{
  "n_layer": 14,
  "d_model": 256,
  "n_head": 8,
  "n_kv_head": 2,
  "head_dim": 32,
  "d_mlp": 704,
  "vocab_size": 4096,
  "activation": "swiglu",
  "norm": "rmsnorm",
  "norm_place": "pre",
  "norm_eps": 1e-06,
  "positions": "rope",
  "rope_base": 10000.0,
  "rope_fraction": 1.0,
  "qk_norm": true,
  "attn_scale": 0.177,
  "bias": "none",
  "tie_embeddings": false,
  "parallel_block": true,
  "init": "normal",
  "init_std_qkv": 0.0302,
  "init_std_o": 0.0057,
  "init_std_up": 0.0302,
  "init_std_down": 0.00344,
  "init_mimetic": 0.5,
  "optimizer": "muon_variant",
  "lr": 0.00279,
  "lr_mult_qkv": 0.7,
  "lr_mult_o": 3.0,
  "lr_mult_up": 0.763,
  "beta1": 0.95,
  "lr_head": 0.00594,
  "warmup_steps": 0,
  "schedule": "cos",
  "final_lr_fraction": 0.0,
  "batch_tokens": 32768,
  "seq_len": 512,
  "doc_mask": true,
  "train_tokens": 228800000,
  "steps": 6983,
  "dataset": "wikipedia_en"
}
Each number is 500 + 50 x the weight over its row's rms, rounded and kept within 0 to 999. Layers, rows and columns count from 0. Numbers have three digits each. The size before them is the row's rms in percent of the matrix's.

# q: layer 3 attention query, 256x256, rms 0.0812, rows 150-159,182-191,214-223,245-255, columns 64-127
# k: layer 3 attention key, 64x256, rms 0.0751, rows 53-63, columns 64-127
# v: layer 3 attention value, 64x256, rms 0.0924, rows 32-61, columns 64-127
# o: layer 3 attention output (transposed), 256x256, rms 0.348, rows 128-157,160-189,192-220,224-252, columns 64-127
q245 109:459520472479455568470505532530553392594455629495403441527473498530552505513518431537530494505519498496454414428503507429464494484439457499584450511656559528564522588509588549513547442507623586
k53 111:528484570468437489463537521543448544486461518515484440517437466488513414542489576627474483451478553530476538460546550452602490464490474516480505569543404480557466535471457650524541496524401467
q150 114:550509535504498529509507520485475526480672395407492427497503523451433544482510416398573515486462548485524480490432541464547479486502569555541524583511516489556497422541439500555490540409489483
q182 117:545478450471454512494490412404527505514512585555500482483511510534435507480522484496420551502583425468445492540483527497473486565539573513541509342501503440447524483482443496609449575577457506
q214 120:534552418489449587504507617517492427466378493422532505513487508469438428495413467445442498499486543515454464423539577511510551481427503436464476536484564491569462450531554515429519480456430495
q246 094:492440480481411509465446467532465497483550563520588493531504430469478563471477504523533535457443512474492525442461406537362568472512479555453448462579493474535491568498484540497445502437477488
k54 115:454484568484535449412535491541496467443507520513546536480482503463423512480523488543528572494574536544496451494514435589460533480506493510465589495479565534506461431504494507553587461504582425
q151 127:508584398531576434404539605512497488532464466503525526538407548527519410462564540521540529493481484580477512511553524600569516429517511526511513578542533485435450519520479473500494550436505473
q183 108:522496498537528512551452479457448491549479546516455474509492543491531462482550507597547479528503543547416361469445447436506589499421499517479496532510539508551545559475463481425502547524500458
q215 130:443565573485531536518476484497466451531450512522444501496442483510548546569455430517468496419426461506489498350554405492504579520482492485561486466435496533498429444494429535475394484539534524
q247 105:514484531454589521518469522385615549541504524559490550484559386586456513413534572533489572376530467436525451461441517514496537504456429461535465488456418469542448414553344484386558518521458475
k55 107:552510571492529530410466445433537566500472539463475412565491456511542457406613464435417476575544484510475560520428447491412477482450452524506529418506446521537441490519517384448413589440460504
q152 115:523511578435547433486525537425563596554544453364528495496521519508453417526477483539526530483437555515533468425457514489568482447550536492553583580525536520515516455549534506500664514568549498
q184 107:522469503454559519492584449579506407505549496468474461598445440542442474501500491490493579408483550510496482496513558429464517472435486482440508591452485540494496483510466594399553510507489419
q216 113:573556446496523480608537460589445509548471524481490483450502497441503485466452477482494470491518503460536525521464573455495506575557519491428582463475470497560456497512443546461427475431510486
q248 100:466531407492547507463514505431399444472492462489495465373570488538417468466420431487540571530535530566448492474419607487517459465599578612467468485536441437490421471461576501546535519509511512
k56 110:474441464550522497521678515527467552534477448532504486500511588524516387446489535519540462519416488566543510453547561443431538486475449537498574543459501474447499555560556440477490452477526542
q153 113:514428451444559467533493492425478585540542422540431520502516569533485469511525483497428551508559483609485536454483558462481446508493506395554662483475510458538566529568548542474513563502431547
q185 120:507510415511606492524551599554501530514457515500486457494593531519456514483528546527478489576490535465481442491462473526460567466520548549484464515442484472563519508472404461526446414573400517
q217 104:471559505429511532490470512402463508540490499436440592487534545519464518453463535535615566482605469556568510608489515448575511499467512468542462583472430477386514439510551421525516452477560565
q249 097:492418421432461550526539513472478433566451490442465429386522492544377460511479481528491546558502435473552372457454504440483450512458425627515506489516567460445432512362507470410598483487458473
k57 114:629498524483468512468526498516500570482548537474541491491483411510555537444470594493527426572430552421507448445468475524482495437477461506485475469524604472493479441528470465500488520450461510
q154 113:549487504544512545479383536566424433494515497511524470504460534556507407487497447590489502512549524492522548520462551532507486529554500529477496513538538413543458415462527504527427500491487580
q186 116:479534457469540513565534433489473472503509415481550559446448524448461597438519539540543502532478431514481479492446548412535500474469498599496550492526402481467464446507426445431359473435498490
q218 111:501421495487472459539405523517494563454486450494608495525458518553539543530511370573433556502554491438468455539537455534587500460638492469463561561551661501464559522455473509492482423415541548
q250 099:515527411535469501412381408491563467462518479540429379496481534466484466531490545516580529499473573512480575624454468456379451441456488543528577447525502498489598428475531479447571521481569537
k58 107:542555514562449422420512509504484463578601494539538594451476514461530509517519467489413475596517515510442544515426452488508530556437475564496508539455526469556543514494615446517619460555512494
q155 130:488498523621498588475539517476496541478506524437554488537558495445487437396514506519541431539455412558497437518420354492523464412434492501554635555494459569498478607562523521450567431482519506
q187 102:514402540499430509572559536378530503567570464436485495526577420420441521550555425527510571534497457518606509456486474500527469495446528509455404493575545571467489548487481436483457452515502510
q219 117:486498532544596423478437488419541455489529462472420489551474541498459503501514519417456487466544453543467477387554480522512542521472460513606596477610512461469524503544528533532428571522525476
q251 105:442503496493564492469486439597472546493518602469567447478487442526435441601426506447499571600551411488478508551576599557658541492574470502426403570433476477494364420510527459485540545520407429
k59 102:466500465454536470499485483447503501559429553416460494464474452530457543477451422515422524464508435476576540478544606571517506455495501478505516476469526560463582514488500451479573401500588437
q156 120:487490507463509542550475510472505484549498559463529505572509495501500503518517497574593463507414494489674420484524452437553510470544552479507475470561542384455548534561530597504556396526510543
q188 123:446551506498611560441468439499516515451524516562502543529618466520519487550503545535461552509415425445557489501435536414406543527601549481521447424496434554591440424519511498550497497425490443
q220 122:463433498528387490410499536504574470527508575498391437423488543404470482546534594508438464505443473492497513507483551535535485482493456424532474446475496534514479565465409484495476471494438620
q252 113:529500457386518403504520570562503407543435520453502490518574505461583520539452498537515491530461544495453543515493487490467389504489484495494514536519440464440500445528555444568588595449494562
k60 104:553517505490414551608500575551508522507414527488607430533481536498475485521456498468556492474492474440557516452564455486497500528521387505546514448600534516433455481454537493492487461555584583
q157 117:429442517508571526478430501495563503577448442450472621563487563494487537580519504569468557514496539472501566487534552512483426452432473499478475539520403448460461576488488499491472354432443534
q189 106:439481555536590561550516608503491546478471547549548423479493590495503571501557496482426494531474417496534438544422555384516369450432506490561474481540499508488531454507534502459466495556479521
q221 117:494518449566498469523466511507558537484527477563469561442411462516498509467468545413437488563515461477551406536565521525543590430463489461490442525425494518536495498534485473509471499497490445
q253 097:467577451471591426521567432483535465454499446537486528563468535501567438487550441490525490532530527574400466575497493462466576492507561524501589540458452477455417520507515552580508516476513449
k61 105:533437492423456531524498451574455445511543453626542487468512405605514405336537427471535482488473426420578546603635505444531556555597565500536503578528417494474406607480503479542465509514409544
q158 113:569526525463489506517463478571395468466491559500569418557546461590440560556513557486438476459469550589603495554460444450419432505478473461534542461433547409542457373462420588392438400474584467
q190 114:470468513437438534474499453547455403506324458453558559571526535406439529494555444534452478508511529525526515557546494508574559517508424622553505459486485522438456522534451508366492585446506437
q222 105:546536477490550532446522467509390465531548562527503482512451521468485479504556621491490489523498456574387527501442470489538519532525531481497469520462515562568517515521449459575489457406579430
q254 099:604472419511516556502494467472498385494491465522578506587502485482423585529589540574590404487505515529465468566439484423523477495469484499530539407531450485534564376585499549565510551479565501
k62 106:580455624459596485500476526437584459530552536518488550502429435478466561547491576491462542520520420502525553525448539526449488518515517501632539458569448512456506435523445439491558471510465498
q159 127:565431470522528494546493551475472479564432466558517454482498492487509400581467468356493484476548585550438474513498530518507605473518552501550466486440461591523492532485499566599512453513415463
q191 111:468488536578495550524546494622526586489394534537570568453540540517559519548510479490489602473464490505412499471501604500542513492438522463497439510427489439442590466518550467555550410520487444
q223 124:499534511467435502470551510516575502452487520590464590469624554445477518534512500556456535519511502547496474521540449449522568570548551509531542439487525506554518426460499555443508487512564614
q255 116:482414429529488441430531535534424450529559510426461481472479507478461528523501610467550528566446550446457495435533537388447512510488517483496538429434565482483508486587553445487490492486521515
k63 109:537433488519538540545491527464473475504513523545540549538472433549470498479498464538553479486451510503524475566508484571557465509584452528521502509506515547582423476375474512426515612372604558
v32 112:544454508474481508509419466475549542577527447521538561507495450528504558523435453498593519419501548517476465522399518511564475476501501506501562543399503537504486452510528417524426436513512461
o128 111:504484529446470502477563479408456542591533456457509524562560526504483457515560458550507524505488376573515521501507550513504548451585639502508508596497504525533601521449536553406530609623563504
o160 108:476458496547444468521585534448616444461502550368576503462514578502483472568451564528437554490651550434602510550577588488445498469505581471540552421551495441477487393535467534561444497412526503
o192 105:443518425555532557448404487518463502548507574569518526528453505586539554459521536533411558560510529526441496527425425424514525537438479499486507431525561418494507590481454531503516427440440529
o224 096:521568546437515433513405402529418482424492406530453429494488486519451506460457474472511507487437548523463472449532475542469442489478421544566521544548447577495517484530538497548449444501528600
v33 109:540516586477480496457531500490459523522584547483471533632487531532456538521539415425483494433486623393577505476473465597443431490416569616556445448450575498479461522524451444539509477506456582
o129 112:410560596464540497550450534455508499503508472589429566414455422511494522460510570462494496484523447435485479591478561481521537445480475496431536555554557494493433525527427593488460477514545488
o161 119:461503504543547440429602508512529470419459510595547496520466468559537431478548488543489490642552507490481651507445503486460573525546543547538616451481549501497426479440539545515539315492536546
o193 105:483485465571607600488501412499521501542492532503475451470568472479505497534546555453568472467532475633521510374433461517473430533503424562487472378447447449472461531434504422468512518507457335
o225 091:517504417426465568473493564586446550522492544522524501554430538517541599519410490519506453443462584427495489478611462471510524478435493373524487587599549610511576445585552449494416519497528545
v34 107:467644529498572434497521552493466433466503616489554507501557511481494515565478530536557534558388438479497513424503501582460499439513459512528482567573535421459573553407464484392490429478451459
o130 101:611463537476547514490568496498477538536550565443509502531441462499473465442542395506525512505596551451536505458493479585393464480494528489587565499539442502542543497550484471501538476479545570
o162 117:561615572425512513590407479580507541439482565581412390503470519539455484493461482577519547516473481495506494542487539530468453559487462538493472478567518470580510541489407609517506437445426495
o194 113:463433460454373534489500518463488448452582431441522458499570505474534494574547545488534524534520563513434446544485501539572354563583520542573539563489485556494508460470532482494509593550539519
o226 090:526414388567460462377388454487430478625423553498503578555476541516556565521506530428536397458462522435523473503508404419538587500418504454479538386444393538486479490539480469507494504545626526
v35 107:477474490540523485533515506473598582564510509457524492401452542419530569355490534532611562506623546518455493493529508495416535427478483417428459520530553452524383518386463468465483390497479481
o131 109:484545492524461601477471479485457409502525484549499475620461589516420413501489469428479461449452453483490457593488450529574503453494422470420527423507513501469436532540482432501427416506514473
o163 115:511527604430527476442536422443541441515548516572411574588509460517420578436514477545506566513513531497529475481450549434479455466603552560485435571500450499460448436540479504464518472482473581
o195 099:562518530559575465467509530445581461430465517502404464478573518481445455584538590455510394574512530517497519517536424521489454515436568502593505437575510445583597589458505550508477467471528399
o227 086:397468427470441426468479499605452518489497504447513569445526414475634509612439476452497537462458500627484588455518554501445537498499572439585517519437604463517500420550521497550624567488471504
v36 106:537537359417529516489438395511489428492472549533504443491543543443454518516508448498491547499522440515503468514527511541510518446500419424380499440511512496528484529398502542445494511445444454
o132 105:552497481414480534484554444426513556472475467647555424538585482489397447454509452501508527509531499446488417509584521448496587547562383563458521549455512476509484545441529496539481454606578498
o164 113:471492475523457493518576478602515544503535474519567453496567484528490513507455451460483506486458474465509537484473495475455491554555508518485482479526435503624531539514518592476474404441573526
o196 101:511526508498417452516553632413385448526430476470555536458506501549527509613543531567519493437452533558476534562475563555453548469474516544546513491536549504407516547594520528525452469460441562
o228 090:544463545523545573468381504551486535469563466374437522524436422421522416398455561476456491569605535512496528442511468494534388559436565409470515549494530544479502461570484507493497612545450469
v37 112:492520542562585489540485467445539494527501523556394406554455520553482534532514502530463465497477533526396524459479484519484542491384590483527497420556414491522553402546500534425425547497416503
o133 108:477424520497540442357471515610491570510435546489429532470527570532403503452482521439488500518427471530531538446563506556608482504499500510412344452515483465408604551438537554518456446555462517
o165 118:485481529431528591471500496487502488553465470501491568486600544523479480477489507529464473519549450481455487452571585554596448539564520573489495505486462555583577483556395496456399522417489546
o197 105:530509514381497503504485523526485489442428453507691573486483571555530573518462451466447527560460541567537517491473573420507574435511437486503607539481536472504467487500577502607518518489498486
o229 081:516521449566498530487469481463485450521555505498506413534423394438546425534461535545569492455473473393442537555458438411387463485472497468616534461561424536552418465609470494457562470454460456
v38 113:497559503453430571525492538514557474485581447409470512545596531442566461568478536511541568493447461510458585469475482492547355468422435462442477539572426485437543484445521545513529540559386550
o134 117:503494456525527384453496443476464508493505553531464542430435439453424451454501507492497494561535325493526564451495455358561479469493397531441393487441514507522525491481515621504457603531479483
o166 121:496418475573555464546564575504511527454429492587423446488555536529574414505520396494532449421432410586477462483476457508475501533432481471415571504485483455447417496503445555538403468540467506
o198 095:536541579510500556546494432501518437525524384378524520491527507580467503447524408491604541464459459444593446610499465507495527520502449491572597515593472567499504500526506367517549486494546513
o230 089:461452452495477448472506583459548514499571553512487525465573440491520597484461538579458575444570588490482564456570505571517539548474534548476487528436594453474496464509499492549559484358541478
v39 104:415474502515546509500524485499594612498453492476511495529435482466531503610479573477444515597542476400455410485512463563502535552465463468506511434481430436530478550503453469605455480529475555
o135 106:474451558526496539595519568383529589510521497494536517430439491438456525515500490477646464472434515573382490406580476478506522471597552529423414555391528509438542517495532521568430437475459619
o167 106:475544467554606562570513492484494502540489538528520515440627459487480430451512579429426582539559467453453437465506510534494563494562519578439507526459528488469516473438505570585551484505426534
o199 103:504497509498503424518450531455436425535478464552518468470508563519493526420589504464529509445441524471514493532516557454558456510456532498546503442476460527407503534412552485501514531596542489
o231 087:512460436404487494440505496555523526464556524490492459460515455516465478557434482538528464530472489549550501561528513440572509450429419465560552435530503431608492458556490494504551544434508371
v40 111:507522620526493530478499398483596424460554473482554427502494502469475449515448535641463553548533583476557490486580477587507505523561475524586531598476528484391519434551437493565578493548426511
o136 115:496396517483559602531496556516529547504511461515441436430471599418453474508510418448503579470503487559534525425506537446517511445490481484494436506454490536520431440482511600431497468504501546
o168 111:406384558429520444590442406434485466492466530476477478487492431504416470514419590488440543530523553489478572502470436459507414504521420562438578523547522457535399578516583591476524471431445463
o200 111:495543484565464534554550479499548526378498434497532580533517522500603570469545421471469460520508431385485483448419525512436527503506472472478495497526492487467448501529475456516497531460490554
o232 084:527634517489519500459486520558482523541512570469536518421462473543461552478487503535537472433459516549526498550501586508508440507516543478512484447444507454537564545536475506492505414589509539
v41 107:404598449563542534516570495576451488443459504533486393487566533506476506474532499503492496474520436486462554463495563516512433485465579580558554445448471383536571562513482533492465438517524476
o137 108:540455493514527480539494492473514370528491529484387495564486523538498495530492509504487468643514561608485487536512573442547452469516448580443552466501481517510478497514499420489501425514393550
o169 117:447577508496520491477518497511452445541487446442495429509450471391445510453518578555507450548473399516449457532468521463379525536430422641553543449626514454473511464533487506547548472493481438
o201 100:523365523480458533501481425412520529566513538449534479431435538489536490484544397526572448442500437522530514559505499533632466455576545467501519548431589515389452508485541512523417547472507566
o233 084:495540543480467428473491468477535562515464541644551536486508567493506577499431537448435460421465480499551462495439495477453472523532511562511499485462439524528562483462409482459502572488524416
v42 103:476511450513533568540521407500510514552506550527499432525425491531388447545583588512477507465500485462460562475545468482478484633465478539457531422493551506532441510427401527580557471469422544
o138 111:532552529421534545529569540543467474560468495533394496487530586501493508408408489473493564446505463465521418535521438574498535563499465506510530471494492478550493600566592481477527494464381539
o170 115:557493565511489492443490531503494492480518487458413486454508516593549515500525471445497409371564496401550432463531544515526498449554532586536539569503540441492451506446509510412439517383553526
o202 097:498502461515536409567461488505504408486531426483530530527440471513508529565540491432489569523518478560421535492487522515522541375491536459477531528474462482462567498445520507479511570533588468
o234 083:475420492544487452537536516448527530479523437436539572528536459514491415512372542543486447582527481589541532482400476470482531469508482548447425523518447465463524389498448523568448500565468468
v43 109:443536460569452495464428565532386475341482528493469478475474601472451563470407483498495538527474545523494465455559453521495488485496433503560510482434493478423572561457469535470414426508438566
o139 107:472559450426473423481451508481518470577419468546501628478443452538379443513488581524478509512511461616523572514561566571461501426540475443469545584477492511392514472554493550517470521450575505
o171 111:598483449486540435485501526417433501459489539510526554460476452492507541463547541556414478487469514521451449509468573447473470532470481599521462483454472493607519448534524506462502519475484478
o203 114:549525511552565610490467452588541471508597508502513435582618505471560548508549495470488472435454530407533491505429444490569501452547393588479505436507584525482372529426415493434520475545447439
o235 085:517543500584428515562596437494489558420518471447490474498465485447579443488549493503515597491546522507445529502537414502452514546546570453492476435490572518505547549445503388477509558498423509
v44 103:411434384485555485513496391495530606544468548469496509510487471527471428526415527413483497521509458495501546436575419499442496577544489516460502502420573465506501495537484597545590365422547552
o140 103:461456488531509575483459413501550485499549449525475551455461528447527484528457531528521511489541588517493416540617554485516523534470497520458565495457534464446374512459523489503452549443403455
o172 115:481516564500401604512553546587527414421480574478348494409441486614490485457528502413453518547513602523533420410538531578598502547410450519556427455526527470408504469446492523526510524505530526
o204 106:498440477496556437548454457438534419520428409560574476586575470435512535512629543546514463491521491453429552492462391560554530476584477538464483458476466431562447515457536465508429468532486496
o236 094:630530571441429549476514541504397508483615497544419470544518486449515535484525563548550535486474417474483488617519483455407482539530549472485539495501380533558569570580415461415542527416551471
v45 101:518438546547513535460536449418434526523547519520445548536481436490385484531456456544449447472555499581525617492550557508559541517559539471482506487496439566503585593488422557518477503463469513
o141 101:554531508472523524515463561505491640504512545501561416537459453568469537449490535563558414537551445504466510518501494429494554555460546516466463584567448488440576562445436469575525476477518598
o173 110:552457485597518543425508480549504549457589459491543411496497379480380437528504455455412595507517405533481434489449541562518511456512578513553449542541516480473563488620559438550512476551534459
o205 098:508460551465510476515484465458417465520417421546459535457620456527561527502544456494507479536402430494468459543533561559402347507434448555571470423589455500488438437445503543529577577526496509
o237 080:401495460455496511578461556568549457507495454591562567528426539505511594517534525513498444451516570415544489436419552614573474560522421481533532499510578537530435404503479506467550474494495487
v46 121:497520440546523543565453440498483526399468548435406509569449431416511525493417493467488515497595423457480434556480492501504477498563490557509519456481520547427522542497437534549509515406481440
o142 115:474451485506515405526331584531449599609439556499446412518400505463461518571458450486571535520506506499514438439512501361534392487537547526537474507452448426500557380527498479476538512542514473
o174 119:466472466432424545553516467491484387520473626466456486490445534466458466483452489467504545583538418514491438616551531536495554453577449489550477531437483591494530471502418498464549540441485428
o206 109:468433536531517504442506461374473448535509446559588514486554507544550533457618533494500408428390548452471556401490510421512591497442516488559485437516458526563486491526558402523505478537483525
o238 089:505478446499548538453581602604518459497526394485470461467575475617429555492547575413497507462537560498433561566490462550500449536425431504495533579522474452524461616543522569494383466465550505
v47 108:581540376526467588408606484485493547531521534519517474527461490521458494570526502419442497582430431469529435451467432583518474484512504512489498572499609512585557549523529561435567419381500546
o143 109:512522537524445513448509524590529493469447512551545456510454484515546472583437498598466574491573574511523491548476497461531524401474492522468540511520517485498449496503507520528508475490525488
o175 108:471503489452434498498550558609571553499446587553514570441527489527500436518556516480426387457529578603496438482485500431530439472476460553503461491574536528585502596431478542467533438444547473
o207 108:460394615561520462585538506437468467492490454498570451441452592509549423480518516492644577384471508417417642539504480592512568566433580493457553534449420535441539494580507459488489528524424462
o239 085:469542459551532492524466499464449496469617476504431471579554472455493541386508448507513424534443429482462539477448539474476431537595439479547437480527466542492583467525528500478442568521606486
v48 107:590422552488464545518485473546552460477479502547591410469574527472538492514481517499541558465542474452521567444580440513535521466473484533570589463558477522610570626608459516484530554517523541
o144 101:476511502479470389509433545527504512600513452522538458629509486506485477496520506524522524564505576497505552448525431526472515500489524558544512433510527522512459571504498499625512599493515461
o176 119:515493451466536548476487492524514586563477563522509463495552501550519498530478428490567537470490605462621484498496487533512497507429520534485386503528510416503616519504531493585470455448520456
o208 098:515549437490540555519441482449450461481517524454529468518517487505499434529601482451439523560447418502478441530382519353541488520471449484431525520409519552414447436546522538568525439447501553
o240 087:560523566623481423507560455507462506400572523535391635396461523525508546576537544536396484438469476504524489508543539590522495443595527479495564532475550506466494431501501491366533426524616561
v49 106:481545489488499503509509449539533443604511606359497454443419434420463503565428554573367469451498447476407446412504532521499391444534544544521573608501503546540552501443450535467526530494516512
o145 108:463542456426494464500455543477413525554536478523467527450541516499498511484489437426535513560490532533510563537407371511458439434561521493453471448497460350439501509467509506444387473448375386
o177 109:533488486515480484609450508497493600548400556457457445522485507466504594455532506555474504519487477508434419447430457402521494520482506540399499515575517497475559612458487514478466463467548509
o209 102:537589489512471456525560482452493493460396483536442567436466521539449501474517521577588526508512543523529481522434498551563520509500540440544490550473519533517518498506514445461508517549577494
o241 085:475410526568545487461596496604537406393519420624555532562518560477511481492470486469453572498545511548512525516538646596475532518445434487479448490424507544492450549513569480563543522486477550
v50 111:530445471427509586524526434509446498513471438394523558480553468469597548438418501495468555479516566459378585505585341549393519607495564408437523556567620530524517446543464587472394426562460490
o146 108:591446514498516570537564513553482415520589503445539433494445554532479432537488596450486431544539462489472443583401566594582482516521627614539565472494495524512443465536474421547431428456545430
o178 116:629577513518497572522466566562419467473525450447454596524516464501496561545543536548513617416538515580481523432498546500529569461499489554497491556475527479494507554452375504532476437533459571
o210 108:512516492521556480600424382484515507543549480570468520478448421532457577438406430463391511403435495470589460572486540468413504422434413495512507504446448370542488481451443517500489594529518526
o242 087:399558451462563453467496522443449519507439554543500478438484502527473421487489411550534495606495493465457577512538411511481468477499491495522370505521501430500539512584607577445526478466545561
v51 107:566586503467631522455472401428547474352488534438425516562451441447410507565507458476445528553504539478501508477446479557633558487482489510544493457391487447541556528488548497418503518518498485
o147 108:510537525530468497520438519482489551552448560456569451576573563519468516505527482386493458446496566527542498504558480428537565484545466457368489468490516404590494488482507511473591583519427476
o179 116:509533474455495551486543501551485494451410445564492553540562443459485545434514460544392500416476569456551515530494510544474571541524497437484602443482445487532519514438435530486540499489519459
o211 102:442365498494634535546476572519474454522451465461505526517506501437586541526491458513478503505421422539535417550512451431484471524540595483502517575442558580454493428502444493651472539460502447
o243 088:550486468523454412483570554528548505466617574495480432369521517578490454504574564478518517525535418582506521476585430469478456474438495588487469490489542419425548403559605573517428450465451569
v52 111:490462486505555535504558504500437474491582512557477459498495573504468590469491539509492450544417486532503495430466502487502588479567499501479432569537487569528527505499458496513551502460486457
o148 108:470542530431527511512475436586531505502432497580474530475522466473519476343455575544482453558474513431455502532537549555519489418518539569573437461522537476526448525504514433544495432473546496
o180 116:457459479549517489427404512451459482471481542498499495538509465470421376497431556544490551500470505452452488547496531586518579401551485535432509428494519625499518575592573454552452391495440491
o212 092:495425558480478547496547492474514528474459490414498524453510462408529432542428483581539523525583486492460472493534371504441489539514503504515593545509454506513485502453450520474539602561571509
o244 095:538558451483483520567442489501499452520498473515566428472452532519624608507562494525470548460573528512576533482489437428446456507419466509477532521487479360443448523523492546357491584498479417
v53 102:478549559502456535424568421569568497507469588505457481511625540471460440460540601510482463503532545481485437496493523474506452477507507447472441447522581507448535533564481519585498448515647504
o149 102:530486500544437504514567476582498480377482488485509480391506458458461470505520441474437428550469461469529518520465619453583548534462552581464427503511437491477505612401530484500501505580463558
o181 115:566458420393469445500482539493521472504479478553514406491454486539517460512510453503514519519554504535474561473478504461538572512467472587535416427531475410445466540475582454506531491544482494
o213 098:419456496466540485569520569518478422544551568545534475542502610483502499449478509539515484519497485531469537567565552562421568474578582526564502480462529476513474537561453537575532462393405547
o245 092:584601468519534460535435465513474510468545486495519585450565475560464514566500591466419569524482604429603473526565463552493415440587497401346610525502502474427492353559478581473449530423476524
v54 108:473448449435406569432464436557530481541501473476522472492583497500475496417507538551463386465487465527419543525512537517590500534446537489517503509480514492443443503523442495514570546548473393
o150 108:544550467483513639516612513533562540381545594483554548457493520527476485462558476456482503524557577447523448388437539536562422484540430514562469507443529559552448467470444542530488566449556431
o182 107:477516464440568474474404560413464562542453443510422484524531470511548497477548426455658524462440570464530453553423393497494479424462495541557380530495472414459449550498485451523470535684581484
o214 112:433473423558512433465499533445460500524475425499596488476367419513476586476445521601467513483549561443507586459558521509454529552498507593509523539477510570453527584513416471577549520578482584
o246 088:472497547563420532551476453488529463495560427365463584455497553556475517625578523548479435486519373483509560518477492530413580465501428441487568479558491494565523429542609501495447449460434425
v55 101:573558553507513459517551499435547472495461540471519450434445456409449523515454511505474398459421486462485495531557561563471432431496533509524436440516417577473461471522529393441482423519526617
o151 106:469396529473479506502483480513474574468512528564495532555559455458430607548470439428464609406438410500481454463503466476475413474499438528482431424513462446532452391486550432464462489436411517
o183 115:530565425526509493527488590472444528480456472483548505504502457530445486463530451505475463474538486492532481471495405457396561483580490454467494416491465533504499492465567475418505446444452401
o215 109:474607533468490487471476486513488503489484529507405627451445528501439478563463608517514455567512553409514439490517601491627589567471574482465516587533602442516551463529486570589548467538562465
o247 081:496465462551404554473491464444444468527473492428517421440476457486473494502492592544482500583490514457509566453433407596508538446505478510567534616452534440417443589513484513512352551526505532
v56 112:507421474511657488532483605464458544585491439419491433548513495572479535551445454456506490625487534387484523500516510497470504507486448463508477489517548500537463491574535516496377548469521607
o152 098:534479569555496516493559459474504516491477402380459499476507537489456618524468461505508571533410459522495495464530525514539523423496444521487492501460593531476608499490507506433483557556510498
o184 124:539420539506489526489518494479461473415506499438514496602569451501547399536489459453492443540499574425463448474650555597518523565530516522509474492467486404485588494517587546515430437502504570
o216 101:483476547506612523476438441510430439516535549516407593516486584517497476500493488502490514430459384486411524441571472481401514506521496474492520498478469475456524490533618593579500447448459438
o248 090:461533485488420547524605521463584486462597578489513547437493517570549452503558522503426465447614498536515569544393417414518493478513500462490442517488526489616420505385499473506536568488492492
v57 105:542428520526486474483542527528523471551476481460554465482621517423473469523501532384483589392605481534445438471488462484453515578477533558454468499535535469441517516501531515447499514533455622
o153 107:531421532596519566507513476454497500436474379511536542441437484516541472415486500508530497568451472426428496545430432478542477418556506532541601462484460590483563552461515573583442520494528510
o185 109:519494560461608480529522472522539527510484531544531540554454460569455495535448471451448543537569510476454553398587574545462545505492449459453526368495447454459491552503497603514530464501564442
o217 104:504502504480431543523435494502410428598472502427472388541535602460516494508522582487454586521455582465458476423487475537472495516448445516461442575521478519533478418440591453496429435527538482
o249 093:409504545466551413531502560452471587424525520500456482453445525476519523484497480609573416523483519562592518515538453534526502587564511522491446552550470485496413520513496465522516513451394477
v58 104:540570510564583394541427456442448525543556514576513558477464497505488535552438558444604540478574392463527569396494535509422567459443418453503446465482467499413548466457442504543527531587595477
o154 109:445460484491566551502486529537422531540433449626482555519430530496507458433485527453563592432462561515375593517417508442403517481513452502589491528443524498532598443531555500492528486542477453
o186 118:420466541544468544456463540439534515529482542474509393562523517464507427530533540511483359496469433456497494537584604497530416467489508496467508479528573442522508514488448487473490436500517438
o218 102:510459481547420451486467505538611538508540532472507515506435394488469460500520455529444547527511443529614447571497464506572451583535601570460527488448556618544454519456455518425572576490486523
o250 085:477563500519484515524588540458501480559524490412487492418505461484430612542447495447433497526557469554478520406416426544455450458476464446520488455417455493485433506474522518493512410554453518
v59 109:474531531429441475515463566586514505506499467558524541464519543554514550438520531384457422494515450484470518459533459466469516532507561428621587469429445559517486518433516462530481563549423425
o155 116:459397447563547486442417480447489503550520425528496492528548517459517520461464511494523469554560582537545489520496535507471541555440498509555414583603482562518434503507500536496537462636537539
o187 107:553491586561507542403467498481527528511441530575483512474531457397496521456576509468466506524441489451447486510496552377538491537529486484458483431419491563421593438439570473528539435570493499
o219 106:589557516459443491517567495457457389446481491471537448541483448497456538498600500609512504569562491605596541424490533537549519501501390467412554506469568425477483410559518534407489507412465532
o251 090:499573413444450491577454425559521450447506562506488506548454486496498487535474494478540510446481433456473511440546461542476450545527536469495535433488420438545473504538477482492457513384590464
v60 112:486457542503459449493385550553569537489425535440496535431575477515515559464460501510464514533502522447493516566509441349503555488478513415477509494531496463505602465482457469546417418587396477
o156 106:501536485501496467500575591478502512465501535494565505495526544480460364530532454503515469528538435448561450458498509461526523426387535451491443550545573542435468556614469545561616595505559456
o188 131:487545453488579447544522473445455525622398446488495421491518578523444519424462511444447609548467520447527421493526573492507491538462447473448447493444500569526574432537555538500602487519441547
o220 096:503409471512520583538501576605563460542477452543434477532507456479513490578591478488478546516455484488520451429478507534446498520415555505484466456552501527530585524442351459495527495503454462
o252 093:513368585473458522442425447538457532431608532457481468446458511558522535544407526520639511499576529538435538538513451491514480512619495498582551556456489402547466420416542508472459539412555492
v61 104:480532516515606519546454437490424448488414575580461439523476475597535470566444483480517533531523456440458467548492593558441497479465522500477497437494567417489487501569578383449513534476495411
o157 106:527502496550485352513393372518523502472586478460496438502509423547361455481519432513544466448515438504477570421495594477492433481522527575550512515480445451477513492370428554540521489422488475
o189 110:557565505438463557410611594478480508489509524533538529483499548481353539497467565485506492539577551487474527476528551519514539451515512488540576615540601502529497550592417510408504524507563558